{"n_layer": 13, "d_model": 320, "n_head": 5, "n_kv_head": 1, "head_dim": 64, "d_mlp": 1600, "vocab_size": 8192, "activation": "relu", "norm": "rmsnorm", "norm_place": "pre", "norm_eps": 1e-05, "positions": "rope", "rope_base": 47900.0, "rope_fraction": 1.0, "qk_norm": false, "attn_scale": 0.125, "bias": "qkv", "tie_embeddings": true, "parallel_block": false, "init": "normal", "init_std_qkv": 0.042, "init_std_o": 0.0, "init_std_up": 0.042, "init_std_down": 0.0, "init_mimetic": 0.7, "optimizer": "soap_variant", "lr": 0.00253, "beta1": 0.95, "beta2": 0.95, "weight_decay": 0.048, "lr_head": 0.0107, "grad_clip": 1.0, "warmup_steps": 200, "schedule": "wsd", "decay_fraction": 0.789, "decay_shape": "linear", "final_lr_fraction": 0.0, "batch_tokens": 131072, "seq_len": 512, "doc_mask": true, "train_tokens": 795400000, "steps": 6069, "dataset": "wikipedia_en"}
Each number is 128 + 24 x the weight over its row's rms, rounded and kept within 0 to 255. Layers, rows and columns count from 0. Numbers have three digits each. The size before them is the row's rms in percent of the matrix's.

# layer 3 attention query, 320x320, rms 0.0868, rows 17-52,81-116,145-179,209-243,272-307, columns 128-191
093:093086130152137111135125114133108111173141148125139131117099128137174118113164116130168106087124170127119135089131168118111140145137121112101141121110149115150109123088102132126127095140099114
074:163111134081139218140133110124152112074120109128114099138163138118134147147130124114124131119178134139123116142090107136173140098158121115141121098138113138101135147111152125112129172167139184
066:111123090142150100129146147103145124108157134140120099133144100120137088149141129144156110140133080119097130126110145084114136163137126149124141127102130121114134157104116131110142062140134112
076:153141175157122127121105134131118136149141131107137156125138089159112194070134136125137113139147148160144048103148150130139141143146127059142085145149112141123131090112105108117118139186093163
077:128119151128136188085119140166125106138122114110097112103154135143159118151115109129106110128168175122125117120165120123127122151117126116194082134133113103127160124123089151111112140137123188
084:115142141137116129141129148166146108083143179086152099161107112155139150091124150168123145125114136154197088153148166135097097078129130133107130095165091104123112085116129108123115127108138132
092:116100142104107134126108128136106156148095142084136158101162117137120144147112121145137094110099176118094109092183150134107126122130142110143120116117139130142129122166074124123132129150087198
087:092097140116126109104167151117161105131135167076176144109138156118142089139150134055159148103142093133116139150090123133153085120177149123148114155102105122159154102109135116138086151114172119
100:096104109112104102159126143128150124137154138125058114154147118141151104135095087109161124158115127100142140166156080150091177101134110128124129139125106133103095113108117150169099101099144136
104:139172120082121175162138138138140131080130158104144114111096131149150123140165146165115134149131130141131160131093138156149094154151159135129133128147116168166145071116152122132136196108149114
099:152127123092111143100129128154109114138134125104156195132174137112132136144142079148163115121120126126083124065133122132119136187114128092136106106090108121126127136138117084128107106115132105
094:129139112113087129151132088105103154149121174140138101153152157150128135166120108147139111122131100095153123110128083124108179182094145103118124113116137120118127120135122154131127114123116115
090:164070143135162105131115098083108124119128125130170132089153151120074114115111119127155093095097119122136136139126139110104128087097127122111177081146161138061110159147176138133153074140111147
102:105123115095112073137080141180070132084117124108108140135135139106125136141098130175122141181102159118144140143146143139169135157148113140146108150120074160157180138124128123115100142144144109
109:117118130139120120137114124121102148143144176159141152158142141117148109116114109131111142120126123093072097115139139136149116191138156127126087161094142081100175136115132136137120152139140163
105:159088126129173157118161135138138153138122123125080156184182102157111079137141147159116111127141101129083126117108107111157134093120098111165131084143094123141105131158107127146153110116127161
110:098103150163129130157106146126172126112090126119130098112124102104149141130127140147119134102096083113101111169126122126120194167138104139141128170151137136128098092158134133126176119120168116
116:139105129132121112128146099122140150074138096082123129095143154132101105189152172122104127117118087136107177123152104136111153125161097094132145108125095125136122111127081126152136124109104152
117:105127127120160098148144133115136145083129155140151091067158096128168170123078157116133116085126159092125135101164108108125140111119132128133061106161120084117121087124140174123152180150133072
114:098117126137131130118098109129194131104157146101118177149164135143109155123105129159132187179142120111148111136148155149162135164106141158123096074103100082132118126132111086160114140096101141
115:101111126130138131121164129158135103168128119130137134138162131127095159112113126087139104132101168140139160147119133154145079086126144092112129150101116117124168114134104127164159104106181100
118:161126129114144113118144136121145157083138125158147116125147037115109130129093124111135130115120170143175088124141151160125155155119177095123101151159148135159140154142138083097148143129094137
106:120133130118089122130104144119131137114138119119144124139123117164138124095157123107133116152125106129099123140133100110112124102147123152137126162110101123133165123122131121127117125162133103
108:153153137111134173149107162150110168103123171133117106156122112111160148118138109075101172140133131103128111132078143145128141134141140104095141146122183139104144142081165148139108128098112143
109:139114130122129101132109168102080102149141123086140163110133128106143153058134098139155128120121150174129118140130127183166087149169153097149095158130145096121184152125117114119147114166121138
108:078160083099140179123117124160132130086189100120128142155150149153124117158117129151130158153128132134107130138150128111126153114090133156115113113144136097112098124128152127155144121124147098
110:111085109145155129107162161126168106107090194121145166112126107174131121164119099098112159119133121177173102136144098147149123124139153090169130151155116106109135111103164155129094154119156121
116:133119101169130116109105161116124114170107105086116176137125095122128094162146138174120137139124130142121111094118144144121113141135121108157118141086129144163129100151100172082127135128125161
107:105094066140103149100157141112098121134080083115146076156122116137135182111079147149106133109126168130109123142133168149171147108095123158144067165138105177148145142129125133122106129084115126
118:134100154102120123120135117148093119162092121118141135135099128125132142107145146126142090112109170138076116144123133105129150153132183146172106129133093129129145145127106128148077125086097154
116:109149109099124135111103126075112119098148090162111083124106130144127134102094169111150157111155108143167152130091116143158120160111133126146131135120124111143145095145145140114101151124139118
119:147188124102158112083103168115140110146077160122117162124163104101115155108122111135132116074097173105089146105147136098147091148139106132119124120095134136110117124118121105124142104118139122
117:163108105137100149157120149153135116115159121105123104137109162135163164112115116093118137128138149123105196125114121145133104134144107104123194141152167133092143143133122158117139139107104182
119:104148173129117177108137142110094170111110116146180119128153106126129119126124099092137126141103126125134136099124146111138153167150207142141119140153144122085157108156135122135107186121086137
112:104124134130101133140122121124137089131115157112153131150104134128135090130163126136126137116173140087091102177138132108121160177118162140134117077146124114124156166116155112092137137167118070
110:118099121121161112107117128116136131098150141124134128109150126130145174133122100098135151173132148094120120105137171132087123171143171118168117185082108082125160191124141134119128123129099151
093:143127138108110145108116091134172124149171105114134143134109117124113092159151138124142115124144156128116117157150134130147130196116171060154141149121125140132122096175130146137130150098124137
079:153148115144119121150133119150094115129162119147124093138178146151130178072131156134098112139129109132143126152117131153128141119142074177057123103148102117139132178106159098146114108086154186
083:141124119122119143130153146143122157140118102125144088155115086137128148155157129153126118118121137111096126134141102122120203121093143105116117104122091097097120103151150154146102109131114141
095:119131130132091077106112091167177098165101162179132130104108138134072158111123137139184125150109125152114094182104131108102106205161161133152110165155142138151186133111146119100146113115139119
091:144107155162108101145117111159122105100120102125133134104106099112122137081083114114101125146117141146151106123127130125174139166137146143136138168177106134157105170111079112096143110077134150
107:154156127070098170142122101143159121114052110125136124110147097138117143157135131123158136136112125185094082117167150124110126100137112112136139124146127150181107135105162134143104136139104062
112:105113143129122107108124109175120135118140139111168162114141144116047156080112130119126138176093152143142102127119110156162131130163122110155133184143107149162122145125046130105149105106145115
109:158125150120114190149107136098113149141137110126160171113158105108177095132108083139092119135146150142110152095139157136118143127117121142139137109129176123112122117166117117138114109110113142
105:155125102126136158142160131108109137129170139137139111118162156140145149146140131073154141163139154152140146135122120138099113078164108072079163134162133088107131112144126144118106122134142114
110:122144142144124148156157088099095154151101176150135129142117135151058141150124133120122129107136148124111129124119093134093162103153097135148123127136168163144102087142128104138129104141167119
112:158104113136122105107115124133104111105113169134159134147121120144071179157121130129208144147136166154133089125108124117171145208135163095146146113152100160104154148158146116097167114118125110
106:168155101137160184154141092096148140130094176152185112123147124139123152145117144130143096155120161148163104093136118094144137176141125133138153131113108120129127149133128126070150161108139162
103:136128104142115063090127155119144136110100111103096120117132111117155110083171107149177121096089122088138129153103108123154118075160133153140134180151138161134115116127109112136168101122119155
107:122136131132169077133074132134119124090169188111160158141158148140105131154152093124172140091122138143118112126145149102154161136144167117137126136120102159098103114139114123145092096098157110
124:098125119138147156126117164108140127166071102115131157114129126129164126108145122130119130155147133138139139106135125151117150161153139121104097155157169127116131166161148114057125133149146131
112:131153126116127159099115131138145122070143095104102094122118120191098130104134113113149138118063140180105150136104165134136148116161154121093088142165093137121119131122156093132132115113116127
122:109101125095152126104132112130147131135127129104172116125131130095149169102156132161134128111110103062112081117162127128153126179104204105124119125110138149163138153166139129091137134144097116
113:121078103139107170132101164143120147130194152154032136095111095136114136156144150127105145146123142096119178133127181121103143152114150104136138144180110138108159132143129093147092119132091098
107:133112178131148143115134137111168140128157122158117103115134094121135089125096132154126129081118123112107119143130096124096112141109118112166113107107146138136113104123146147151132121135115128
122:122097094118169124161103103123160157105096106096138131115112085104118174086157129124095157123105134164163140131170144181158092127137107121127114138112152109125139110117159112111131126164101142
118:145077107118139156070171119131117123141161161086142113129125131141112116141106113093083114168131166145119133138163142132117121099097161123093142132146104130126153138126084116082141138113151105
114:128148094148159145142148102126087147161112136133104089087118135117153141105140156119096133129117167115155145143140116156102177107118095102161101102137113113131116141105173120129140146155103106
114:128165123091086170094152149133141145106141139149131158105125142174107142141138151146165099131136162126120125146136125159137138113137158143122130113147120107120097116140146112147121154130118138
117:139172124195135119137155138077147131137147199147147117140138133111140138124124127097081130141121189087132162140120190076155117145126132156142152107124103112143093092083105137137122151111119120
120:148123154164106130101132092162103142121140112114113145122152139085150143172130114131166136170103174141066101123126187129157164181120171133137134129103115169107110152120145128158147093108090110
116:108123101116121142110110100099151115128132163159138104131100123160105157153114095169176128117205094100146129121138128112123101098076077168104144109126108118126118119093108153134106139081088120
116:147131098142156102127087152121136091117100134102174107126178118136129111119102136137118122110107117123118125136084159127121130156120150116138152129111134100083146114109126115159117110136097098
124:097132149151129124100177163104128084144148152098118147139124091139130128097135131115171117151161095117148124116143138133126125160133098115140116153148060141162200167124155102107108165160152133
111:140113121135134101163123134127121094106178084131101141172112141130124120131120122150136107160144134083124136149130122135162147145147105156129118107172074137110140106141137119102094157080144123
122:129124144106134147150125120144090126150144096140160092099162110138148124135153158110129138152151136138145152152100081145130147111133133107115151104144100133109126125148127118133118084050115129
110:124141138072151173115142114152168135136107119118124158154131151092139140157134127128147099137121179175162150112107124137177095151124131134144095112092124116125188131138114095127127080078144127
111:109117095169086080107122123141163098135139174171123146098151109087139166142111106135110155117132100152127153145134140109161145114115168145113135172149128144094112144120155112119110126110091087
113:109133152166107092120162139140136088143169139145121131124128128117092142093123122098144145097126088124108129123118149126106106133143153108097138118149105180174174138160148222101131132176107104
119:132152135109157128177121162125129130064114123133151150128129143171110125161152116110115134113107142093123143139154085146130123128153082115121099134128166158145115145150130092081164131130145184
108:114098149115105119142120166148131091185136114136119100117151108132193120114156144124093120118123129185119118137126079123105103118093123137095148139099105108135127130129180120155152133140136119
117:152139153120136125150151148086150168071103134121178102103090130126137123159113121077088122115122109117121155127160115100083147146157106102109139102099115115151129089116109128176103118145187083
108:180133097099145107122100099153122136174108140135134092117151140139096137156159142133160149154157131153136150107110125099124151159162147111093125127178124118154123104100142144078172085149096143
104:130134152140123161138143155149104107099137129109123132089144122122152099119135135091129128084160092112110106138090095093127147069159102155156132104104116093186118131102170118145126063118105145
103:133184101167169124110112107077149111162142123143144112154172121114085096128160107125150121094140079183118100112121151144111150094154153124157121084123142135111095174173184100133142127162130123
111:166133146129129168094126154132105144140159123134164118099138145159106120172105142060104152114155186119136152113140134171147139172182121158122129162112120149124131111127136147165106130128110124
112:131063115129108165143117132122145104115129115121143125123140139101124094096069172100110111125126173162132164147172156113132146150124192139136120129115139117161149102127114108153155126097130113
105:128125135160119140101141118148087089146088151105129102129129133119149160142143139095120167072128097123131165125127158106091127169126148157090113120139164115128135168112167129132155087129140083
097:117131118135114110124111120085148112113117123129144107112146124131136144189156139127139102145131126103151146102108104087134140119140134131103136123164077169125071135119131122081122161135144178
101:096116136117155128087118150116087103129099118144128106135122104158083148144129127106108114128103134086112134121152137110144158106107108172143129165186150145112163103100116157142061094091133132
100:126119109081144109139130122110112095095152129143137092134136147125141152141108120127139163146144190144133122102097142134149130114131119121090171197145107087082110138162106153119143174167093099
099:117115141106127142140144091160142106151138152185126116109066100120135103089123143105123109118159118123133139119135100098110146151131107125185086110150135112133128177134127126147144106069141154
110:105121134119107159133184138132147131105164171117131125145100136116098151135114139131129135147133100108129127133118101134157141128118069103134150080141097106155129127113162170158094146193138160
097:122151129097124125117096116096122105117115134128141129112103152110120131099075132123105121139118135080110130140150124102137184146134130089164131154140148101189100109073128132136167113140145125
102:116123131156102115110131146092129166169123141091107131126137104123109120138132145156118123113164113116093140108151126168114109100110117110162120123138147124087106112166116173144089104158121073
101:151120128103141115143132141137149105107122129131133134108120146135093120156108114128161108126126137077121137101142146134138134105140152164074097139098081179140150135153126104123111139087111121
106:123113154142122137091164115171107168093107152106147114126137117148091144146112124110138138105145154131139133127104162103130124133137133113154133077097115163125145108096116123160110137134117120
101:102135087091156226134132183111093118141110125140124106119181159158134140160105146109159127176177106172161140114130083089107119107128118146100134143117140160116146145111114143116104102122159146
100:130131164114153141114135131109162120130103160146087147128155107122202148117156132188109118123111131152163152146083119154110131114150134100113134145147130116114091138139147142141097181130147123
091:137099147147126121126102113077146151117139108094117083145063121133155116138138129164130133105073083115174156181140115111099142158112133075130067105140130112104137164134104109128103118145106152
098:093075118159151158151123115161113150142165152135080125075092118154096122139123112141112102147153157124096133092089126164078133152107071155136126096075150118096139138131127117094107140117111152
098:118118104137117189150118097097128072149121166147137139164092134116174154133101125104114140182131108107154125115149067114150157159106113106156129112171127094076149126125132113145107139133158121
098:097138113099128091140137132094152121111136090149100121110123084131166128141159140140122114174134172162152137099134133134132114141155137113149123180117160117121159139122104137123146128093113139
107:127128133111163152152121120122158095134120109105148134137106111153076135124103131114183146121141116162157111141114105116108139123098118139138099103140140114130138167128140127120141130092136127
100:165169156154108116106117126098137147130112116077118155155123153144099104102152125117155121116094142135116146139084138084163074103166159156147130128161110163133159114106147106153160149098130124
093:115113106167147101129144163136129131163141167129137128120092118143105088131103114117086135159143098077132142117097115155144145133123147183139165118172093157164111122137106095168105121194163131
099:136128095140102113096111144172132104117157110159069110123149136120172123112156140085134138090169115090104091114115077182117140103135116185130123112109143097126148126110109156111157132101157116
095:103134111111144130126101122101127146102136149128163134115162162104141121121143081121140134080142115180123108140105116164109099088137131094091108139108084137148118133113116131106137108135122149
107:137161115107104121154096105109090070157158143114178133107108155112112163115137114182172087113121133123101126099118121096128164122135107129119165129118133085113087149114125124108145102090170161
103:127084119170138112123140138158160101115158100110115120141107144164137124118154158126167132139122095125136141105150117145141105121173106138142098105129123120185133147154109170115141154135090148
102:135146115091185132104125141138147122121102115129117097123141096091117120171107120116151131084125118157158161156128156110097169096162152127134098170151110105133143159143139120106137150157063115
103:149127127158123168113119149160132147077149153133127120120174122167191143162132123120078148182148163143127125111128100138136154121116146088073127136125122160125142195154093138183098105105142104
107:130113117118124130144146103138105088146085103175112109107126136127150110121149140138146126172081147101116131143120089113129153145112163183137130152139129110207162079137131160168105157162155153
098:131142147072141131152132118094132095115127095125177151114099097107118080141152123111126150160139104095146114102160125130160084125135124072164185121130117171125114088106141135110142132167118134
108:144123145139121129134149089147200152127109087125130148169118116115108100089114126177160136076137114125108109171108139132120082113135135096129138091121152139112107140137166100097136099104099148
106:111113109104168124097117138108153087154161102118094102128109155138141112161142127125139138138144125127105126126117135125154118142148124093129119109121108121129118133114124133093160187110159167
104:125122130079098157178126138148173110106122098144135086132108146137144117166127111137126129143134132128155144140112146126117176133135134114129116142159150087119164149134135160136144132114124164
122:159133122148128134166153114168148162136114139120102086105132104135095125130110088118125113156151128122147148092184118136113142126109109099154125170166101181165133109165108099102120132122110152
115:108117135093186163139137168169121123109124086135131119127127148103156109107148143138146151112154141121129139110136100155128126086107129105149148126126101088080098106132147111143121128143111137
120:148139113138123159126163140139077139128120142103164081103090120146143106108161124135152149138152117160120132121122121122167154103131110101112107108112138103110138153120158128126102110174120114
113:098091136152101133102131123124146159168076111120085182096119120158102138157140093140113138115117144131115120145148143132115100128104151143125102131133101146126110115140137156128161140141137107
111:145118133122136061132108114131115140105150143120144125083110160094155111128111140119130125198142141130114107107126159127138121158132174128169155171119121101118135082117123139144097128135113125
103:130161123118080139127133155158105150135127134087145156095112131130154160154155114163187153122127177117145108108128131097140104133127093115168129112128127174114102164105128128118135168073148088
112:118151123114120124151171094112148117122104114151136132126129140109126112129101155096113138120126073169140107121123129158115107113177102141119211152109096146191122105142079145155113105157129117
123:157109138106112094142120102126137124094138110148098131137147154181100155152109159132098133113156112120169130142121127177165137157163152140112135130091106097149121139104125131149168152128111134
107:128096142151145168145122089143133170114180115143137168161114111128102144081118109128135147173115157154070104120133158125148124104134164122093164100117162153160134157161123146188161130108101137
111:169120079138114138154169173131102119115096135127136094135102105128145106161145145127149148129127153132150130093129088125161154111136070118156103106107139092098127146128118104096147147123129129
111:179158134133119200136153101144139139177082098130135105122139143159103132120156141148170146088157140185108144101078086134139152121099092132077139125117102092165094131114150108110148134139157154
107:172145138137104130128120123144125104146113117081162132099147130135123149142146131089123111111091163138160129128164164109101170181125136129147071120117171109149168161113099115100105152109160134
091:125159172115094139175130148146104177165104127119118138098161139153130141132120154123137147160135116092160143114122144111150110099102137111119108082136128109140120121170165173172081155152132136
115:120127134122136126076100075106157119136116104157098104160126151161110114151113122139137171136114123172110115161122121162065170137138164104152157101110147174170129143129126134127153098094133124
101:170144134138096135142151117118173122168108142130103101126110126136168114130149133129085110160146154102146102095155096153124151107133145113166121161130097111091152135133120103124087113136115128
105:146125100118147201110114145115116120143156151147121111138150098128165109106088140130150105176115109154117111104129128122148118119093135115109126135152153140127129137170163104147111171168094150
109:074124124129120101107148117095148142141132086136148113143079134142133134145146141142114114095136108103101125088118121169147086113128100171131153133096142170129136144130136141119086116207124075
104:124073163131114189098123115162157141152142079156114094115105164167150136137100164158126109168118081115131131153168122142163150146106212116134110118112126130134114186138134126142098155146103098
114:140147155129139157162132115142133179146125133149123158118116100115139153162123055145122083181118142121170177090149130156115155152108129140133151120172102112108181140117142111134087139105128121
104:115105145140127146101144119124162151130090141104136142157119125117125147154122151137099128141120134057126125133145123126140100178105127188134157094126106115117128128132136180141125128123119094
110:138104103165123145111170119169102155155158143154115140106205139125104141124122107061109118112131158141136149141093154132110142086092147088135166144092142151088169102125106155140138099130119103
110:082090126124167101144151129124083113093135109138147161130154098116125133107145087121138139113152090109118110104114178146123115133138146102139120084149140188136145079127148134137181099117165137
108:096132114166132143107159133087116090130100102131145142111131111152126125178109104114093073160162130132121156121142115117118112096149101145126097099150105093117141126120114136172122167111177119
111:124146114146110175165110111137140159100149163135150117148155102125121132154144138115133152156097146140123164121108114135130116125110128121100148124122108137123138091126107132138095088098145132
113:133149166168083124140112151093137117125117145127143100155120130120117116155128113140088136169112131161107167096112123147156145116143125174119151133141132135129088108125131127147099141136181097
106:146178135102137100116104144117123105141103146112139114144138152160119126132144138114144114097137155129111109132124093109125106130111131116113117150163181131154100170131125158098145101078098133
112:092065147151141185132103141115096153140135182110075127100146142119128143120080110106129166112132070087099096142161124142128104086133138089115150157136115128130109122118123160129078152164090158
109:111125133094119142139141143105108135096126119101094140139112083093105137105085094137122127123128153079129133137139181113110122091107115128139149134128122168130109154105115146115108158102111120
114:134113099109123132165119139170135185121137121119131106163114096135145177149128132129141099142165138097134078092150128138138094146152130137151132164164137139125130128125158128047112161068158139
095:140148153157099117152108106111099092112126160119133134161119143173120128158121167125143133127116111192099168142128129124141120129132154119148107138119131124121085112158107130118104137085118130
107:124123130094113136152089101155127169102088134146109131126154096139144140115150153179136131118117088132146135115121163111161106160126150091180151124062120143079142104124100153137108160113074166
111:138140103118133112110144127073176146155082161175102168129167108144115136077126123130125121105132098113108148161127147125151091136078117142118125101127107147113125138132128138100108161108067122
112:119152137116075150163113155130137094116098170110100157154078144153103143109129119071152150120128125196120122116107101160145097159139077133086090110133117138153096153116134139154137121129085089
112:115116113089111179135114126145111157071133140111159138154170144140177138120105142132138131142141111122125149188116123129086121158123176123146116108128126132122122148139101120163142135114134147
103:137101133111142162148109144120111078170125135148151132153154147116143167108141146177133135158154144112090133118144127097089087147092099094110137118185140132161117137118088095077122147165130143
090:118086118092129128122137140129156141139130106106150147113183120114096109137159139139139112076162132190142120065117143139128104126157144127101114129123120115155107174139118123144110146149069106
089:150087142174154164130118099124127127092136184144147115151144152141142111094061124082132144085106113054124160098141076127114122118142129124090152153175133111126117118153098119117111141120086144
097:135166152099147117127117087123106116180176110144109118138098160131079127127180157130159095134111088182088143083156130108148150137134106117099122137118164144158140108098187158138088124129113103
092:148134110165155123129116136108147136142117145138141121142089131114079114092085138093148142142118147150144151159115086104124102143138136160106104134116093127147120126135132106062113146119137097
095:119168113113134114153120124122115108100102076150119098122124123100113121161116101129163132115182117105097143105147117073106174106106128124108143139157122132115072139135123115119113107121090134
093:078146132160159160127162118114159130108113076110104120166103085126108083078080149113162098080132114176105155118104150109128130143123099130096114092111129129116123146127101139108140127094165107
091:112110122138118152156094111122104131103151122128151123096133124104125130156113173112120135128128137164129150128118143110125107114143146153152119133121108115099163167135156154104194124144192101
084:170147118144132115100105111136118125165108105120137087140142167141120138167117145121133152092121071118131150083101086116123113081134137088089103099150125131130099104137137094140138122129106122
086:118083139134100112153140134114053122135118142167116149154133057115155171105113153101128132093123139131150133164138163122153105107162172101129112158161136130167175188135149160088140096183091143
098:158091176121144109144115130108116129117126100168137172111134100141161083109159140131177108149062118111089115164098146147127127128147147143135117123112145144159117110139121112141150120143109115
093:142217120143143155134177122105114151122080167134128143097135116112127137123113130094123130120117135117113132121152113121122151122085114065135115108176127106156133145117159112099087100130153085
095:093119133140144169169142128137178111137116104130123118131091097144098102117155121135116153094106154127141136165137084138149175172111130143146109101159134127152128106110176151094119132100086164
093:150119145102154146146104142164170121128144114145127150144147149129130146117128145111110115103096100189130113106124151139120138171181125069126105154129087132125105149121085128090111095055110097
088:101136126125140106090121119154154126130132150138149101155126116120119098129154136180115147103124172091162120138102113126139096162072147155146108152136125101145109121117071127123097124104051135
084:114115103102125164157167142153109158114144134166144123109131087119097132123075117128096127170152134114100131120155122124140151124124127140139120122120135191112122090130164112121080109118127083
097:143134179156085119112176104112101113120131089112091188131146129091142144119148104138132112120140080111113144110118148108153148124130111118203128164125112150175139126131119133126134154127132116
094:107100133111146148136102136093123075123084100114121119138152142149130118103149141153158150134139124110191142102130099121161132095112127127103171163127131174073150165127137099125152121172119148
098:153196133107146158137144119112198167077078114138150116143100125117187153134143138110133088131133123132128132125149140137104088110134134113119122137144132143149143097150119099072111124072133120
085:132119122124127145135152078087157181154099119107119114124124118128112109186117102142128156132116140112106112134125125115132114121119144160130146128129125141177106109127125121132095116102165127
091:172137108147139148140137136143140137114144153134168147101119120143145130133060116124112169154187122150128153130121129119145132111125139114082144122143135111130114134118116111116081116129162123
097:153124134127142140136138122125089140180157126148137146155128107146123126102119144151102109174110147137096130146100151102149165157122116110141111140138125131100117152141089128148108136111123108
093:157159129098152121123131156139158167164159133122145148104119112117109115172112113109116124130121131154148126106143141087108119135151138138127119163080124142114108136069166146135165134185154127
100:130099100102145124113138124103145138127149172115119100166138144153175185141154117121144114135125085134108114124143114120129134132167131119130117133133122154142120149093107135100134140165127145
095:133097101135108128135130166085148133141117148132097129142122122135131122154127163145131172127141133115098164143110113086100154174145144135146111135183090120117117117158102146162133141106153119
103:160159102112124117128122112125117124103121147117169094113151139123126117161174141106178100073107155156106140142104116115167145130110151103167153158147109107140151103091187101162115165202125163
091:123108112158148141129095113161109160156102124121166097121130112143130132158152141137161159066120133171136105121133152125159157132163107103121160117122120110119144147122133097133168052147128170
087:084149127119136126109123129155136152148091126140144097101096140164088099157111091160135103156145160153185124140134127148128108120139141138140168177157136122130104134136166090108124115145122174
098:109161148161119150147137124136114115134150095124095149092131137103085147103143154125150127135145108165101091093123166179140142132148171139128129132141162167098121110129133155085146095125141163
095:155140099104128123147108133132136115142127108166166132128117131148112138066148119116134143109138141097147106118097112129138114141143145149110154124131108140163090122135086137134104205127104170
096:129103140103131116095129121147126147152161129126152139152082091164105144178162103103124113112123148126107110134126119157154151095114132113172169123152089130132120091134135113107086126150117111
099:123158132141131124124139123173150149119111149126188144136137142142159158092105091106099118122133123151074131100133131115154127115159135125114154153148117112166147106125113116140167120112151122
094:134100130116129115122104117111128097148096161111117117132116121143132122103111115087101112137126114083128097139132140181126133117125124164155107114157175111122125119118140130151129154156152147
087:147125149073137076146123121096132109116103134174082101121108132130129119122123155130160130075140092131150106114121133143100097161129103090154140121108115167115147096097165047110120135146099172
099:130138123096125160102143118101173152088117141141130115159133146156180130120152107138132121066118123156094141128136120148137125129148156065121108117123142122161085148138134144100102167112178114
090:160142126124130148128149138156162129129104087113096071118123129075132106122118126160141123148101143132100142130182067138163153172136149100175134161125145126127150135157155112087161116093121132
089:150161113112142150117137160131160110087119132101125112161112108122128156140130085076123090111107107159131127121126121089136086174147166061116099138124142153107144167090154157097152146108130136
# layer 3 attention key, 64x320, rms 0.0843, rows 16-51, columns 128-191
104:120081166113101058109141106144165095138101106105142144152132140122127127143110114150129107153114103168125101143116101122109114123125170119152141156115135157146139124108154125136116122122163139
100:100162113131134154150111149062152095126162083139078112133128130122131170200133155116122123090120148133101123122077119135113158131111098158128110161131112154105148152116162115142136162056134152
108:095152141122149150140083121151142113107108127133137153159143123122112124145133126157131112109125096088110139130124084174139126139108150154158160078160101139087170080124089076137117113113108147
099:116146134131112109141124145101093095087093138122171105137126119149145108163072164140113121118129127117148151138132137100119074126113145169154118179124117071134140066112146196137123129159127128
097:134152100130128107124117128118190152138124087123074138146126131152142124120127128155088101123127141177129118172120160097135136084105143098075107138093083163151085101109125104125119157125167123
100:114123100093135163090108142119144143161113104170166124093138165119113198161183110154144146119114135104157098115133116105168156143138105162124155137140120095105090124143131152123111118178140155
102:114132169164099133126154147149119139157146167171107094147123128135149125151139093153132154161080101128132094152128139119110115182117142100104101056099090102129106180144108124112135147152128097
101:154098107096153159158154116105106170104112130142152111114138122129146117142093132114097147100132112093131140126156157106120193182139077119163120125124109166170160144166102128121120127116102135
102:141148100120104149149155183121133109125145119131148107133181094125092136132126120139120132079180100123136144166085156132133132099146127148143116115145125124172161119113150135154122144112150122
098:176131123151116152099133112104164163151099099090118137110149115176177111128141145142164136141155097103146128137095128110105135122106144131168154082120117092114137144104147118164169088093137119
099:164112133160129107153132124163136118105166110090171112144141121122136128112139135139095137117157099132128103129172107094139103089144169096107136102153081156104125142132142165105123153123110096
092:142107127130142152151113165152106138175134075138161114116120137131111122130082163105124146153140150126130091126144140093137133111107188144130122125078120132126130131129144112104152117114145151
104:106095145119108096151130106134157125140132127123095114126132124101126156134110103103146150122169114161145134100113168111121111139101134148132138158098143158170135143122135121151100113149118114
101:136097135163136151151103115112147127132145158119128097117117106143092169170091124110138126160154092121149132113138141130076110148155158116126180073145164126157127106135102122129133074152101101
106:159136134115123084156110154143142119131178113120132167130122169142190144128125160147117153161148123116090133111146100136157108111120127130158118122126117153168143180105190111128094101132167100
108:107152152146152151142115163096080038126137113129093116134120119134160129108157139108082106123155148112124117085141155129146137144116168154145154096118107117116129098120155148164173105123116089
101:089134094153102137171152119149097107122180143146106119123084131143146126140137153138130152149134131139142132102101143127176151124107126095148138090125140076112088135183103174145134138122111137
106:117074133124122095110097091117141118109144090122092133131151142137098146180113126143154102073175137083124115120115112120146148135126115148179159118142118141153150151133145149113131092135051161
113:146118140155141107140102113140145140095155157124138128145121173120148082102120106112084124138135080147106142121109130151132096143140136211091115144132115116085118117134095147147107093120135123
103:141149138085110146105106125152128134100158129162166106140145178123175129188116160123158136179124088120203128121160117103090150118111144111152124145138177111126107146075127157113123167129128129
107:098128124110157149098141175114148104112114163161114122117087132125097134160108141102153140121120148126141090120113171136145133120094144132148131128122134116115145136146130124090106165149116121
099:076156126127106144097102109111131102120107080160152141122145154131107128156101143075148134149116119110115123145129121141123122107079124116120127094134141104174143126148070131119158151142129132
106:158102144106140110131154144139117091120123120096112125080132080100161101092128100141096141079102139078142135143090120118106137130183137120176111160144099138101149110133144041166146111147165132
102:118139128147115159143122148153125091126084098139116113090117070104132114134107123114104113138109116095155082115120132122134167100154124134197104116108167089120146086099147113134174130133113129
110:087094138098122133118123144149147119146118131131123140106123146129133174142134117162154145111098119182107117129107072102134113129174112145115143122146147136124133179152087168113129097092131133
112:149114121103147111145096092120110145067143126100105118160084130110107181119133138101134127129138135141099149138087128131112091140135110147126144166137153158132153144137168136123141118168117129
105:117131142159133108137135102103076139143083112104134142113128105131125110113132126122161132108160119138109100140108146112157138100116134145145175107120185126137098123152161117137130132164070074
102:100091090092103154142134169082135137098107119130133128117126112154164131131131147102149109118166106155147146126153083111155132112102131128100131154128128111152182151150142116135133140129125150
110:148153144094089117134133149116202123152091149102147140166068103116179105133096083164136118144103137070114116132151140137115143122151085112140110151099151116109124131089137148158133132086132070
108:145155147136186118100129114105117166094146129142133150129119155130118170094109114139135132124161172151141131158113106144117104090156145140091113177141146139113127117112140127123143163095140169
104:130107088163119135122119160126137143141103146116122177083117144137112074096120163119155105136161108158110083080160122119121132153125144142101130156109127119115112114157104141097123095122093135
105:111139159143120111088143118145155157129149092112130115112140134140103147169141143132115089098133165140141119149127175123132105129103138122154130135133156156167125147145149133115169157096110107
113:135142132112141133096140153144100174091138116164146098135159071118113123092084100138114096076102137113146137124105127131126138116115086108095136123121168121156141111129084154139118111103096123
101:145116111141159116141140120091137134130138165081137118102164138179097104099098139128139120158094059142107137104092143121103088067137148126132134112131136147161096111141146148151116141178130165
107:108171128153163150142132150112156155138149161076129134150168158134105130114126111135112140203135126070062149140204144126151155111138150130144149123173130122118157092159111114130138157115143152
099:131131117136138181132134108142106123112134144126114161112121132107080100119172128113101134141176104121121143142173123115142153126117123159124110119095108099107130106138108133124156119111146106